python train.py --num_attention_heads=2 --init_std_qkv=0.0491 --init_std_up=0.0491 --init_std_down=0.0 --lr_mult_o=1.18 --warmup_steps=576 --schedule="cos" --dataset="wikipedia_en"
Each number is 500 + 25 x the weight over the matrix's rms, rounded and kept within 0 to 999. Layers, rows and columns count from 0. Numbers have three digits each.

# layer 7 attention key, 128x128, rms 0.19, rows 54-63, columns 0-127
492480504495509483492454487546465499443457513482487473552457502507477492508495448479507550525490497546505540546548520473529489512525477473463487488536473498519579492480456554502523534453496537482550525560543546543448496508534471515485493483538468491509516470488537543466488507502534481492524506466462504476493493513497507489478501517479490523543513479493462491471493496553507436488553
453518493481481496504550501487501494554562483516518496450561529463544501498481526515518497473526516453502453489455480506490528471457511538538524513487523482453426464550532507472460495536547454515460488462459481468564483499496494457513562481479498520492498509519479440509498495440523520490468504474514496469469508514510465504557484468553511464505509539454552512577532446463469526514455
486498531515529465491463495512474531464484517525457461529517502501488521503524453508470541508482480547501516529542515492519482511525502483453493477507490493505567513463484530512503489468499536486534523552534536534483502497518505507487479525549472494506500483478521543477496531533511501484522511489465495472511488486510493483498512508487513530526512472493452517461483481537515467508519
527488516517525491510455483528504514467446507496495462498463477515502476483484477507494524523471487532499521526530499474498496499509461483489500502516486529494547474465507506479505509484507523465518486541536512511467513508499477530500485514534482521512495505498534545470511526538502473517492519500488484479495513490510546534494521502473474504515513452495450504470489521536497509484503
487532506474512498496533523496498505526528478506511522480555499471526491518528495512499471489497510489484479467471479543485490500479510508519516505477474492475452509510526456455466493528509491508491499480469486480555491488493531455501512550477503510484491529536463468473501490486499514505485493477510489537490509509502496495516495486536520480465499487486536525524502479469513514504488
512507490485512499486491489470545511538526499506524513483520494475496491495500533524494493511474513487505502502474488508488545486478492498530498497461503491482498477485535496489481487521494504477478480482502460470501507498493503531496516482497517487491496525522521488502507474520460497518477504515520482513495530476484538511528480496476507485472478492482509511502472518501498540504438
465542505476477532499568512462529498588579486524502498476563504498520495501517514523508467469519528451502473459460479511488512477482530521541527495461503490490425478544543445473462459536513452505466491449449465464567494488462529421521530504482510498482478521542453450510523476483508539515463489504532494511496491506523486479530492476558514456458489528492581525537518486463487540501462
494543454473479526506572531500510492523513482503529512478532536496517517491500527496514453447534525496501491499447491522501488505513530513537515508490505506504425504540493478500470496534519474525493511449474481465515488496478552454528499514477521512483483508501463478512502534449523524507492482536538506498509494502527458525520501472540521488483496524486564533553523472465513518512508
501484504515492488524450511554460481456469509491486485497476487531465516487481522498510541493489484549498537519512528464519485507534506486480507504541487523527531528483435527522520535493480514523537509537543520528465485509513467519460431469518503494514508493471509527506487506517484486477531506501507510451521490491489473515484495513479479516499498501521457500452497525506512483482527
513515504520483510479481496475517518477472511498479499517502506508457515528527496508470490518467510527537520497492501469507502488512494514488513491506489536517523501465515483525529497487499507463517509501530499500498513499484495550509480502511507490521514484524529512502517526537478486508525498531479515503510492476492539533495505535464511511489489484525477482474472521511501494476522
# layer 7 attention query, 128x128, rms 0.189, rows 55-63, columns 0-127
477535493505520480479484501541495527460518476501517479543537460503453497463473486507488505483478473516521485522473473513546453537504496502509522541537546520531531461516476525496493502508500471469465513509508542502463515481529481487464478478511480483489491502475559531497499534501529513478512475522516552527524463489511496478510439514502488467519522458494523508523497504497458498491451
540477510496497498484505512493506487507463488501509522505491520511499537527502505491470495535521518480510491484461497524491487476508510490477498476502471508529465508496504505490532494494498516501512500476509458490471481495486460531506498504495510501511510504504470485534504497498462466487494514467500494508508532535475490512468527479497517530497518514485479483481488498505517505492505
499506501477479508514517494517489463475478516483523517503535498491483505525511518462495506484469489472518507487522492526531465500488534488495519499474499497548498517484497497530509502487484513483475492505494513500489495466493478503516520507500487501501529472464497493495493490492505503500481480500529557506520507469475483482487522514474527508519498479510502498474533520497523490483515
487520522492493471488472454498521483490489485492460498520473503501480517494511503486510499514516486511538520490488467483524463519520487529464453479528535510528511485503496532507506500480485509477497509525494504494484540494506493512483484497506461476528491510479457521500489519526508503494509505500473507525523489497478515459494491527462526481516511474490473494518467460518475499474481
460504501483514469518484524509492493449515496480501534499505459463493486510492515521532504491481470523489531507513515515534439549530516513499504510513541526491514468506494507540481502497505490488483485511497518495493502526514517470518493495486491483482485486473509492515490515487518493503490474539497550519503487480491486468476475552494496473529501492476501508535531479493487493467470
480530518510517456485474470526504510493504491502474500513501471489467497473478479527519512511516511508503529502503485471535461503507483533474446501541533508506531487530503523487502496509504500473522507537518514511481502519491527504461505491516460496508483511483496531501522508517496517496515484495483488547495480484490515440522462541498496473496504473469513514531481462539449498473475
469496533519514450453512468496503562524519489496466481525486493504504523453498468506484482500552527543494506513454527469494573461482471534506506537528524500497477521494527517456510485530506479504501515527507509469489568515478535524474518486528457470477496520528490526452534502510472543472525515517473479491532521503505525485570491475525507499456540492517513466515440440518475519542486
525466486513506524499543524480536535498485520501505491459482522516550486522524475497481444505541504510505479478520520521451538469477507492539519537454487481454514526474519479484511501510550513520474481446475489487514511519486510487519501504498501515493484517554489477472525482480479505522480517523486489485470543539553527551494521457540487533495496508515495488504500506506527522548509
503470509492492473525488519501494481494513531482504505498505488478524513512530500494507505516503520520475507484534558493507492477513503470488526505491522501491513520479500499511506490522522516479455488514496482519497515531502507500527505483498525510496478480465510489475503499492492495541499479467487497494537497493504492526477517502496514532498495510520478505536487520533494481497504
# layer 7 attention value, 128x128, rms 0.187, rows 0-44, columns 0-127
447486477546544469502515410544492511493522471473505469568468512522417466437486410521473501506509454577490467506554395496563475538472423481516527538513469463528598452510451601455488565477570505490456553493599472513397373537569522500402589496543448470617505579509558569476542502484559481420522494500505643458608474565543506449481443467470528486442600461535482508403442477466456474534503
479490481514478506497548495514499458503511480449496485549499493496446524495486461526457502503516453510484468507485469527497479484510503504490504524547474514547492495503486516501513493509510484481467516484531516497475437494528519508482496518509459490513513537519508489507565504458525468428493518541526564502580504542522505493493474482511562463482532442511489486482444500485487504490521
528521478501511509489469482465536486486487525504509534502521480496490497512504474479491514498452518477489492496495522517507480505500510513507532502487503507498532500506545502490497487483527496515468496533483503528503593494457474508510535524492514449530508461468531486477478486499507504529505503498502521552506496490491512510504485516493484495499504481512501499501514505478484487486483
506462506545514481469480502501507511475468517470475487544480478515470517474500479512460495492507481521472489524527459465532516527496483496494501499546525514513506498501498527506515494501511538480508526526568526483477500497529511510464506496544478463541508518535504520499487513554509480451496533522487507494541475519521528508492509486452493500514541496481461497450465514523492457483481
518511535475493491485482532474494493492489526510498525480529498529482535554513520486516524495503508463479519506497538487506521489510554521480495489511552541499442523495546443524531462502472517494497479560458517479530582447455477519519449513496508484458499491491473458531476527535482525519505523513502470528435491460474499540524517516515495515553453512466496489552528500530518518462498
493504468495498494524485523503504448491482497473506510516521511501454499496496477500477512503506489514516477526444511518496473466495499483507528523513464517527516484516506515494506487505523499506467511509523518511495482538518497466524521499510497489504516499464523493506485499444507491480489496510515563501565502513511512509486463490527555473512505469528501515484482487495485478492515
500485514510471504513476517496503488506523516516492515481488487521528504471500485512504494489485502522498504499504475487480488527522502490492488497510490487468482510489494474483486467475494495489530512506538486501472438522500496472457526512519477510549515493444455500477486519496498505502520496488458481491518462515525512514492474515478518476513516494464497492522500483496498450497459
527501499534517497518500507488544531488444511486508512489510492476510494495491492501470515510492478507504477502475530485459480473489457520511467497482500472477520496499455502512510508510474484528511505478513503513516495541505490554521484484508511494483498489520524500494466522510494482477503509497486471468508529493500524504490509495508480529493496493562464495469483512508480511519527
499497518466502480505454461512492510479502525485505479491509465533487496494506523504482529500520505491512484505488462466506545521494487488495478496512527495500478503488499503506525513502490496478488499545534514491480506514494513507470495496525463484553494527433499483464480478534504501505494511477487504470504495517485516514514499484500478529511509488484465501499503498501498484502470
531505507443509487493440522509529476489454532497508514474540483468524494530504510469538515488482538477499527508506529503497517502495512519475521479481506519492494530494529464484471485489511517477498482535470529502595593490491460510550501492471517498460481469445520492481479465502508537566495499443494451532433491463465476496526525531506465531504477478500511516535565537577514484488475
498489489527474512520498490538491475534497491483485508514478480506465488483477518507476504490474482523517457495487487518472472467506478494493497483488483510506488493514448527476483469517488499475512505468539514482492454527527542507509511468495500523524521527467476531531497521471532486452488488469518523492576482501507507493497482506485548512486518503536478505479465505485500466516475
529524468478531522483529506490538491507459489477514507526500499459510484491498475477508487505460517473511529495480481505509479488499482524495521510507474521525509496507477508499495521512472501464476498461488517517516552495502506537494486523477539495465489494512518547529512492505495497499484497480507484536529515486486495475493513505488493520475486496522509509481496528464485509502523
468503498522470512527511510501501469488540479503498528489489523463484481481494482514510508488506471535490502506511487507492494501498500478499505493488493489496497487503496494496493471502505477501493509478493494488448431494486523478484528507519515514510519487490465481517486530476514504466494479501514544513537505496511485499490485532504521472511486536509509499507495488445488475479469
479501495467530505521493457527484498479487486469513503505517471552467462480479525513504545511542477496517478491473482487517522487484509502494499521499502501527509487513481537522519511501456490468479500513531511483445480539507520536470476483504475504543506540437488510517486482507498505477494497475520541484563541510489504499503481498515506535544502508510481501469465504460486500504493
473497513518478491508508484515481532518491480495517514505504529510479532518492488536482519508541468486505477476475476492474528509479508511515461501516488497481511496490477505510523506504465489511532511485519488477457437502526518515484484478519494505499500579550492473471513541513499476482496484559490520503514527541505510507492489485503530530511525514473471502475430472478502494506527
540505479508510493494499505492504501471475491507492496500513454509523497488509489460485501499455533478519513479490508547519460489482491511490525479490512534519510507510512519486488521528500535493483496496478510523540585495496483528560486516472516480459475479487510537544500493491514511525506482466508482532506504439512516486507509514517517496501477473538497510501533531537502499497516
491525498481485512503502497488491493508510511509512520464492510494498499532506541484502527508494509475508510496479554510467519477498536511504517491501535524509481521493501457533498481509447466503491467498453500494508537476456536484538436505470529541448506495460479496520489499502506518522484507476518462520487492465487491497522521524526475508511462516518529501558505495488514522503496
525484486523474499515455487509510514485464485489491512481491444514521487472485509506499527503488482469526502468517498489488473504481486510505484487512496555510524504499494517479484495506515497490536494523534518520515470546502487514532533501490485510504512490436493523462476501464506519541510458462475530490561516458489504488501486519504512532519503498528467518501489527545505476483490
533498496559486517481509513474522534484476490498507512529485473545512532486481513516485471517485502482467477479490484496489468504510495503500477516501520530499494501506497510502493506512492515526516486517523503498480522482508486530479483519523498482521507520500487502469522535523498472489523498560490485507532492496498537514488499477477507508473516484479462494471438499505487487490523
511514492495502503495496498467530483500485511471510493523500494523477532495485464509476492508501491469478466507481477511487506500503491510517508534513487512530501508495514521501519507504512508503455509497523501508504497499522472506483495510506480480523495525496528471498525482503507478472503505539517543524568489515500514501480486478505539490476513447512485473494453491490494509487510
500487489555511490512513445519498522488525476482501486558488462584456504458489486530449510505501448529516456495542432506549485524471471497504487512505488520515548465515460579489512512494533508506504523492571486504410455547541514549422534489526447476580524554500505552512509504497527489449515485515498579480581492535527524493468477464473519493472551491500477501423439524467469483497505
489494517514485500511484508506473496524531507481515491508505538493481521515496499499467487499486500507484459513494507522473552494508491492506495502467506457489505496513495485488502473496536487544474504494504485480522473487511487479514516473515519514516494509527517461499494494514496484479497494535504515486501485546505497485508490496481512474460517507499507485476480477496503502515494
529498506497498499492487510480516519516507516523475503464483510495529506520520526489501482491460516479482526524523529497493499511508494509496486464458527493475484507500515479476473489499532508507531495512471506507532552485462491492533513500501534515488494461514502519490489512511486530547491481463472470511424489460493477498510530528458468509495475506493497511520558514539512489489481
473492506455495524499482475530480469513524519485503472522503438523475502510499514476511528500482492502504461505499480514508489486503494514498507525523496513523508492489478505514496508520494508477474504521475522472484524485489525542482471482480487498515489544425492504483486478522541505487480548489522503499521490524499500510518495491529505494477482480505507508482509541512492509492499
527504487554473511503505513477524501506495499513510540519491476525490532501510494491475465497456493493495496513525482514501451529514507492504506496519526542505485507509506507463470494501534522520531489523495522520515536488496482500505536511502523485513510483499486516463504540497483489496519484518482498513516473498494510497499490493461504481498509491475489504496511510536514457476500
480498489548477515522505514512487476519519491489491514514468505467490509487490494518486498491491474517479486506513463502471493494531509474507499498531496501496482490502489505476501475488496487498496509486537510486471415487534509488475516488538500513521515497503470490500524516479500473463491495517510520474533479549526496521484478502480525456485527502502504496502465471464492471490477
467478475566546474500527436522520544510523458471492465553463502536452469416491431539455467505501449555479470488539406495535468548475444474517506531510465451514580464496455604463502564481552494508474536477589468513386385544558520507409576508558443476605514567512548567476540501502533481427516494499491620443611477562528519461450454467470510479454600480524489487408417488449461489539495
525496496490509508501516534492537494512483508470489500485492516435513494495488451472537472488465556516484532509495505475487459473496474513500530518499484496510501500519510470520513494501494504476481505473479484511518504482489517506530463501487509490469491492491553507527481512507521486478492528486510484511508501462515494479496511503513498500487485471536498484491516533510491519510502
492479496505510498513513508514504523506507497495508480505483498521472503483490515513448517500497492518491456492487503496490525495479493479504481488464530466499524495501479536502534477505487481520489503501527495473447462509530502512489474490532494503536512538500502502525499485510501476458513493523500500461526505536512503494502489468475513498494517512524484485485467484453499517519476
506495496523482508506521537485495511500514490538490500483499503480519491504511497488534464475468540512490533501489527518490490502501496495499507499472529479495494509507503470512493485502521523490517492499478457506517536457462520481530485508477508502478478464511501501534460535517477519527510506492490456494452502459497481495518522525479476476510455515495529516526569514519513507508480
465496503495475504514484472516491496533525523504498507474486494462511488492497515531502533491518445506496498498506493487462553507508487499495480505488480477475510490491489477497489482495490470492478483460517500487460440507502507477456532489533529500518508500480488486495504497514500487473503495525498502501494493533481483492488493511481493501480521549506518496490480478438496468489468
508483513509501501510483495529509551529486505511493504475490533502530510497491514528485495492504499492507511481536449474461543512506491523500439505489487477463488535483466501470501490487486485518548494499529469491500438540526497505465483463512511540522497541514477513471512487517498490499514473490464468476472502527509482503505535478493488543484519537477479503511477483491502485500498
507506495488488505489517531464519503517504507511491515485512554439556506534517465501514465485472531500481529503533528503477473497508499509498522488489473476495463534505511443502479484490497499504524513474436474520542517474469491459545493517457531489466476476548529495514515505478493497542493509486495479538462487469522490485505528518506488471494453487500551497550538500508521505505521
476495508517493507515532513518513518539500499479505508494493533502472523504493506535505495499527451513471492498488472469470544512496494505512462518511485490491491502488462494492532494508465477516537509474529482473435370507523520483452467468520487523511515552556494499507537532492500478456512523521509511458542497534509485489485507478511523507478539528495491486479420472456515511523505
461496531521466497514526466508447491533542492493497491523481461531486512506505555521487523507519470512491473513496512488508509511518524482506501534544513519487480500500505515515497513521512491513483489525501542468466472466506513506496497487509483506494529502514493484473516523497497492477479522527528511483493498534483502526501504481515503489508504521479509505491491475501493499494518
482504489506491510527523508513487482487518497486495511549486477510481499480479482497497491503494492526495496514475453523497458508522514491506514508531517530522494493506494530499501486492493497462466509520551497495470477492521518517452497516519474493532514502446474505487497522499509480445498514526500514502536492534530512513486461481498526466501511478483484493474478481447504466482487
508542497455504521510504508460507482523482520532522523430537474459564488555507562459554521500495521443517536471476578517449492463477537536520488509448485493489502520495547448535449504527442461508496431454391505524584569496446491508564441501413564524397487470482479484511511483483486518567487458485528420537436528411461482489526524523570487534502407505516539513555554524510523538503534
487518483504511495502548488528470482484488462459508475540507497517464507498496488505486508521514488490523475481469487543529473478484507514508532519525489521563502488516485546504505538529476501473483511490500533507507510494526539539513475514476468497480512526521509526547537508491506476464490516539555533500565520496498510491506478492541559496497490477529490486471470507503504525508536
490499499508481515519517503502485480517549503511483507518473496489477505494494502534501499490510496515480481514504451500468514509524524478494481507494507474496496502501501487496513484477473498477491492490522487481457479488510514498422518501537478513548502507473463462491483515530495480443507524525492487479487501559510487518504477496488500454496515521465517480508482487443497490503469
481498507522484515513531497524463485519548501488502484537470516506476506496487493522496494499502475536493474502487459523501485514520506484503507504510518496511470496500484512500524487489476480497466518487517485466461445473519537506443484500527483515530497520509465480524509517491495487433492512531505503478522487548525506509496475473491522463491524498488504486480461492453507498496491
474485529499506507494486493515508524520502499507488502449507523527518480522508529496529496495504476503493507476529510468497513536495473519511457495455490489461500508501472470519477483499484494509553511491486482484478435540466504485486443492502518546496487537542472520521482512497507512523519503459488502496492509495521500482518516496505480539496489530466491518483481524511503511510501
481492525497525502498463477486523533503498499528506512483515491538515507517495547520489537502526435482484512487553495454495528517502511513514440495487473501443526494489489493489482493481494479525551480519516513508467465534489471506480503502543510522536511535533473506442514498517500493517509480499465528492486516526483489496505516499501466534511517536442483520483449486479505477481499
495517497455491486500490500463500474473542520525513512489508533505478519514503465500526498483497509504492530507494517512519483528510520506493529520483516463508493483503548478502488469469527501482493500523473473496489525474458505460496514539491499492532509468484494468478478504502489530525508497498503526520470496516510478512500502533499491465513481483455542503529553485509507490495468
485521505505509515510504494501511499493498515467509501516500525531459516495503494530512504511540471520469472502489495472483508536517506496501470502517492471499501492510481499492534493494477490474492508524533497483438425516506502497446472520529470519554506540505495480478517496510490491455498523515482547489525499560521501503495493479494491489495540496462487490486429468473508501504498
461479495489486485498479507464498483454537489507491490499488541512530482492491461508502502483516525509513514524503528498509495543502528465490525476493501457483481497493542471483507497459545516496481503493500481504499514500487479438480538514503496476537491482504488485486476468489489505532500490530481526506473492523521509503497500521484492443537493516493526495533554473488501491500468
# layer 7 attention output (transposed), 128x128, rms 0.201, rows 0-44, columns 0-127
486475462498497478527489501482507473537517497498518496512499492509481504510532513502489491505526495509489478490478497488482525491505494538499517506478502490491503507530510499443507493500516493504518541477495499486504503488508499473480496498503504491523488500493489506519508507473523492480480529521493522486487505521485503471494507506515512473508493490497487478508496492517461514504493
482472447483474527546507482476527490546519482464529477523444485491492495511548516516484487513531477505494476437430476495498533494525539573490518511512467498503463433564519476425473487532534497509522531430462500433535496475513519423471491494508519475538488505470468506526522490449556449476435590522530530500478507531463510433446487509533547426493460460490485464534475486494444517477520
423492504454507475448514506516488571494483526523469490488515469482495480492524500505500542493492494528532521528489515490506461476472515442508468489514494502523507491483480553529516552522469513505515495525533528527481447487496489526509527472497485540491496524507495466454481492497519510498494481473478495490504486481505490496529510530529528518499492505514518498505493493508507473515485
519478500470502481509498532515521521502498478481493516491494490515512502485525492499473503476541478511513501487499469502493524475521517499539455530529481474510457454488526506501494466498491476501490538475442497486508498490485529485513495523494500524498518501511512523507481524478506504488479477500517503517526517504513472480475485515483531480457473480480531464518461511470516490486472
515514531493496509490503508527493531461494490492474500483496505493521500481476495498500510478493506493517532512512499512519482491497502466514470493525488502512486484482506496557491501514484490493478481507487501509505485497487514524522504504498508515475519487509508516485480508515496509519515471469505474517526502487522485518484492511476499529476501520504511515508490511479524470501491
443507449447496554497528476487518505526486510477494501504463460504500471514536546502508505500509470513514492456417474507519526497519563502486477508539474475517485446554538490442478504527508516527498518482525536487513486468503496450502504503495511507509490503453496477490528462488537450501412568524502513510488540511452511471452489526579548465463450481489483467543456514499468509501486
530517474456539482490505540498549565477482489490510516506504514484539453494498508501465520531544496506514486456519483489516526478524502524560449513522482468515486464469496498477461459507484497522500562518448500485543530523507511498537456519498515534505511516532519474456467493506512503514459484494525481506514499525533467504511534457501498504492484483504531488495455505477549517473467
513490524531494529504522477522469471511507525498488479449484482554494505498478495480501498490475477528472515501525469490497502499524518480502504509522505497464506517511502510507503488461529482488509451486523510521471548511442487484494501499493495479514531521486508521489528467532453474488539499539471521501497494515494496494501479476489465512471496513477482498494507488502505521482497
527494485499520475530520517550511540450491431478514513494513525526546479466511500505470504489526529475503509484491461514489498492499466489533485497468490504517471448491528504514477473508502485517498524447501493540519497510480529518512537514512513532493516465522513523506505507492484525508501455462485496514487525495538457496505511467498491516512505504484505494503453493468549498511486
510523536499508527471518490515480540460477509493482499479503496504509495477475483496507517490470501496521532524527515505524478494496499445520479493515499505518511498465498511564496519509490505492490453518528510529498484513499500540523518493497508519472501494509516488473512493526476529522522451482484482510528500475509480538508504511491490545484503510513512515510498505479526491503496
522512454490494513535510504493518515497498525471509502505480481491531493503506515506507500508518478531500493485503472498493537522537533523520479521555496469482474463507520506434462457512522491505476511457478503494506504525514508461513469511501538521502487492487529513476515458462506484495451517525502510485499471540485454507445506479504506480454483437481500476528479545498489546458491
449470511492500513480507462490462484539511570523499483477504470526456530520510474487505515466484489534489489519516525492487470502492528465493544512510518498496508520485473531466527547502525496489496456509523526522470498470506485493475493492492481473490489520498504499526509517477506525492510509545486542481499480499451503503498493522477507504481487485483504502491531490502469527515519
480527452451481487512485517458550522557533537525529493527490496443519508552522510514517480540543504526504466464484495488496538495493489556472472493515509483492528496504509469435479472493480523521496518515463477472526483520518496484536460493507501492531470527492486475498475508472539449529461533495514498485501476526503502477490519472506546483498492476512498502502499514531496511507497
491489453507499493560516472527496489503533453464549507481507510515523516495536532529475483498529532482477492480478477512480510494503456514500520506453493494480493476511538480436493480516526485514496518443490514527520494495495528476487532520501518509504491461512508544538526535470507502517466509501473522501463515500507489478478529473513528491525496487465477487507488493521496518531494
525490491511481494572512491494525473521525477476511487503494532483516501502473537502485467505523495495441490470465473470461529477525482595494501512505497515470465475552516465473472446513515488513499510448452470450516517535475506487482514488502502477526529488518485534529501508486486448485513543480505520498458524524523509451492497460499503447516502511473457479498466476498495504474513
471507535528516531473512508523434472488494541475468503464513456511452508494486487492508528449453497515519537593557545503507452496505546396514505486520505498500512526491499544531540532506533480447469452525538565544471484461532474530489525491499497509442492482485532497479517486500482534502501473521479470483542477496451506558485485566482483539463505483521535502525533531491467489505488
497497501508494504505509503503494504498496507509503491506502500496499509509498495497501493494500500504500495493499489499492503503507503498501506499509506511495506503503498503510496498498499511496497474501521505505506488498506496501490496489499496499506500492494497495503506496500512498500505512488489498497499484516513503504502517503505496507507492500508491504500511503505491489492501
490550521475527529500569503538505510477511502440494485471497488495525486480468514524441526501473489499490550541550491503495492484541495463555460539495493501477511497490512549514480472515518484482482478500521529531503496539491520533514536520523536565470480522510562513409557468507456520518481459463463468501503496499532469542511513493524479497485489486480528481518472523508513490502456
489485520481494470511501512530526518484496491475479467490494514487494480482512520502461522475524467510504491489498471476486502488533549528534478522535484491460435459511470514513492467525503481485479519439433494453504503516485533489492479521486492513509518524510513517475482475473510491466490500500516514514481468537518461466482483506491509478485473509472511477503491517476501486453494
453452474470475511517539459489507513530491481481495463506464477527482466496555527509483515494523474514505480461425475489511503485516546526494519502532475497504458437544481502461484502539513497524529522424491513448519499484501521448481505497487497495528487520486472497512522474465555451465451568521519541503469519530468489432478473515548535445489463486485485477520472486476454510473542
484469469495497476533490506492507480523519488479519497501496490493486505500531516510480495497532491504491486500482495485475528492511504540510503518489495483483492495525517501446506491509513488499504543462474500473505501490505507470473502496499503509519487497501500512505503509464518488483474521517496511494480491523498501471485501498503509464509490480484499476509498499513466507494486
523477473520460498510496474456505522487458487516484490522479498513485471497517508494565478530530474505513469456445481474518531524490526543462490483549506507487474475539491474497465509497474539522535513456505480463492500531488486470515478492476485477530493495484480479498491459503522459471492533510521503508481497527489495471494467486524516496499504479505470507524490507480472518450529
519521556509511478452481536510482524468483527520476514484520509484497512494458457480521518494467499514513529547563516502513480503493495447510471502517519510506529548435473516583511521473475507484471471558515487516475491526488479552527498496499490517474502526524530484459497488536452528511562433493487461495540484472530494564534510508464455549493513516515541533487530519486535480501491
502480445492483491513490488530479528425472488492512484508483500522520492475554529522507490480537486484542500495478499533481531517476512470508520483513483470499467452493513526499505488529514477522501490408512510535521475475494515470480516460514531520510501414480492515534523482454509544503467504486508494480486452494501457502429515492498512523490509488481504488540501528502481552512497
490508514452490468475482536523532555475482525464458472499488496463510478479492514487470534483503446515522501515509486490504506469524555496548441546557482479465477472478484532554473486505487506487472518501467497465492473521512521514527477504499491544491499543507527493430472472476514497505481490482520471523503477516509477494492484532518505495466472500493547482523480527473499472464459
523506451471490502516485511463558539518504503506512486530475505483520486509522508512491490531539478521497462434461467492504541502528515569520474520537490493495479446513488482449458470509500507518515543466454473460525511527506512450521459507494510494531493526478495484479480489470540455494446531513527519505493494527502476457474496480520542466489475466499493481509465498492496513464502
488473463497504468519493508485512473543516498504522490507504504501482508510529505505481487507528496504483472487483492487478519492503490539502521510481510490484501509520495503437509495494512492508519543487494493485500510495509500469474493505503489493530490511506500501511503505475512489474482527520498524487480501519495509472510507486509503468517495484489495484491495492516472516502502
484495509496493533450517484492473471529474548547469476470482470552450505534505490484531502477517481533524512505518499522512508511491527442484514473552512463515496521476481509488523510479501489495501469525540520530492504446498471484501454509524503471501507516485489505528502486524513511482510525539513502486542486522472504523484497524502504527443495506511517501511510520504490524495508
524475475523485487549487498487504492509513477512507505512489490518488498517525507500518472494548505512504472467474463505493535522512503543490494498521496489476470481519511478452488482493501493531533529458482495476513512513506507469497469529489492476512505485489480512520491501487517493480481537518523519508488494535496496477469494487506526487496490469471472489498486510503480524482514
504519549509522465459449544506472459472492538554455503489514509504483509515458470473538506473497518508515522560569537521505482530479496419488478470538537487483519561440488499559536498450470495487463488569524510533476485477506476562520477506505496496456513501506513493501462498534480541515543477493500449491547480493513513573495500527467463566480517533532526538483541548502530485512485
496509461474498458520496484467552560511500518539546507534510533485550493521510494513514466561531516525481444454478476493470534541491454559485511502482510522486511487515482499479460480489465541550528495475507456494511497573467524520520497467490487491548476523518480477508489511477507474514513508477506531504434480494520460455535515421502518479551533483478467489464492490525522550501516
571511529540508497524519473502519529480487480485517492486512548503519481468432499494493493527512487506444487476543500475502532489533478560560487515513503523463521494498476477530448462483506506511500495476459472467503560582466494510521466528498515509506520527550535513450519505531458495485554470512500504513477483522547484512553506420462435494521508512476499506476482479476552522460503
496504537518497521453491489468482482520494539536485504503497497491464500522469482485536502507478489501503510508513533489524488502482527484467511479516517501517536534488478494513515545489495516490504461572519498486498509475511462512502474489508484472498499528496483471505497492532503489498523526519511483483527492495484536512532503506496474522501508509528507528481535490503498503498520
535492469497477496544507461467549473541515492501525480517472538497510501517486496502502460528556484495469456419464460491482549494531482609485524519508498483468485483518484456438468466488499511536516534461449447437512548527482508454486453531506503461554505527511476525518498479492504449467493559519531543504448521540521507454492501434499500446519497491459459477474489491507507540469538
512493455494472469533454523510545490491502466485527508533490530473531517489523523514503468513505496469496488488455472520471534522506494560480519506478473508482469471537518480509476478491506511509497522439485447475509465522479534478470534471492511494537501469464480510523497494460518472490492524469511498513445496489513497434475481498512516461533515523493470479506498506522474488499507
497491441474500487517483525501534533500496488485505488507484490498511480504547527505474510499546488508504464458467473500504530499515522534526475511524476475502460440510501484443482466532508490515509552453459510484534496479521520455504473507505514502514507500480496496505476509459558483507441528512517517506503487535488481468453508503515543481477470478499492473524461504493485504478484
482518525522494526480517467506475496486488520508503492487509498499490502509471501500525496499460513485502509531511524504508479518482493461472526479489506516491525527498489498540512524505506514491496438515554504522487500516486488529501511485504497489500487497495495503510520477519483499516534504489487495499482481483491510516523503499508470534518525527508481513486531503519504509520525
468476464520469540554497476500479424535529489461518491523465464507461517515537530506493482472490502494482497505447496506472485521517546522471556502489479502481465476568533488421518502525560488479498494436498536494500487451536507445453523496507511464508492469460481533553540508444544483488452574531492523495475499510441527450439482546529530452493483466492465473531514513528435503502521
509480449476496452519456533489544546486496485537513486518496521491544480500530515508491484522561510511491440429467478503494523513498487555518477490528499490484474452497481476469472446509479499551521561470456465477529501512500528493528472497490504491530521494507482490510453518465545484508474516494532506515491485525524475472478516460497525499511491492501481504480463495509526505478505
521479451504485480534475514484527500502507487505512487523486516499511491504536513500496484511546497506497464445464471497496532508507504567500502499511496482498473466519499473447483466516503498510513549454460481467527507493524511461497461503496513478522501495486477510520476505466544475496463543520519519499494488533492493464459503487499527479497492477496482495505486501498481511475508
547518543550511499506526478487481469495503511494522510449520545478482514502438482520532482529518508480494511497568520467508526485490456519497507496467513489468535588472500464515510491472480496495483475520451479473511561518471462521492460535510503494521500501563519534496517499546437507485563455522496467479487474515546510553543555447428434537534537510455512520475564495515550533505498
504501526499503474530524476503538553503506472458549503484514536444524495494453508520459486528506500470467471476488505460485510468508452567522464542447491534473523519494490488533479508507460515532519503489448457445502516580451518512500528497494482539554513525562507504459514523505441481499558448456489505509435494481591510474575520423471480476563501522458494474467490460521547488505500
462505509444511454456466528487508537500498503534494501516504518460496478514517487488517512516535511490535496492484525518540493478447481489481482463492497494546544529463484479505513530498451525537507543574501495496525471472524474526521487485504493506491507520522476452511461517509536512534499501481519472511514513475520543509538535515519520518524499530537514514495502498501509463544501
517467463479487488544500481482532517523520452488535484506485535495529486494545507513463487540549491487482469405451452491504534463514489589502494515483477489500475455498497476427470472518496490543534554456433467438544526496485522442489470536506500481548511521516469524520489514476531467482464535508520535508471520529530498443495525452499540457522467489463475483493465461478507514485507
497509504477527493493490548466525521521508457526508543528531487476510467493526499509497523531508527481521491505490526497522507468470479507493448483479499523559521481485539492496507527512454515503525571584482502504532480489550491532524498502503473525496490490514488450503449557532542502523461483451520470516538546479501538491544506499518539497532505502556532516496468484467512467514483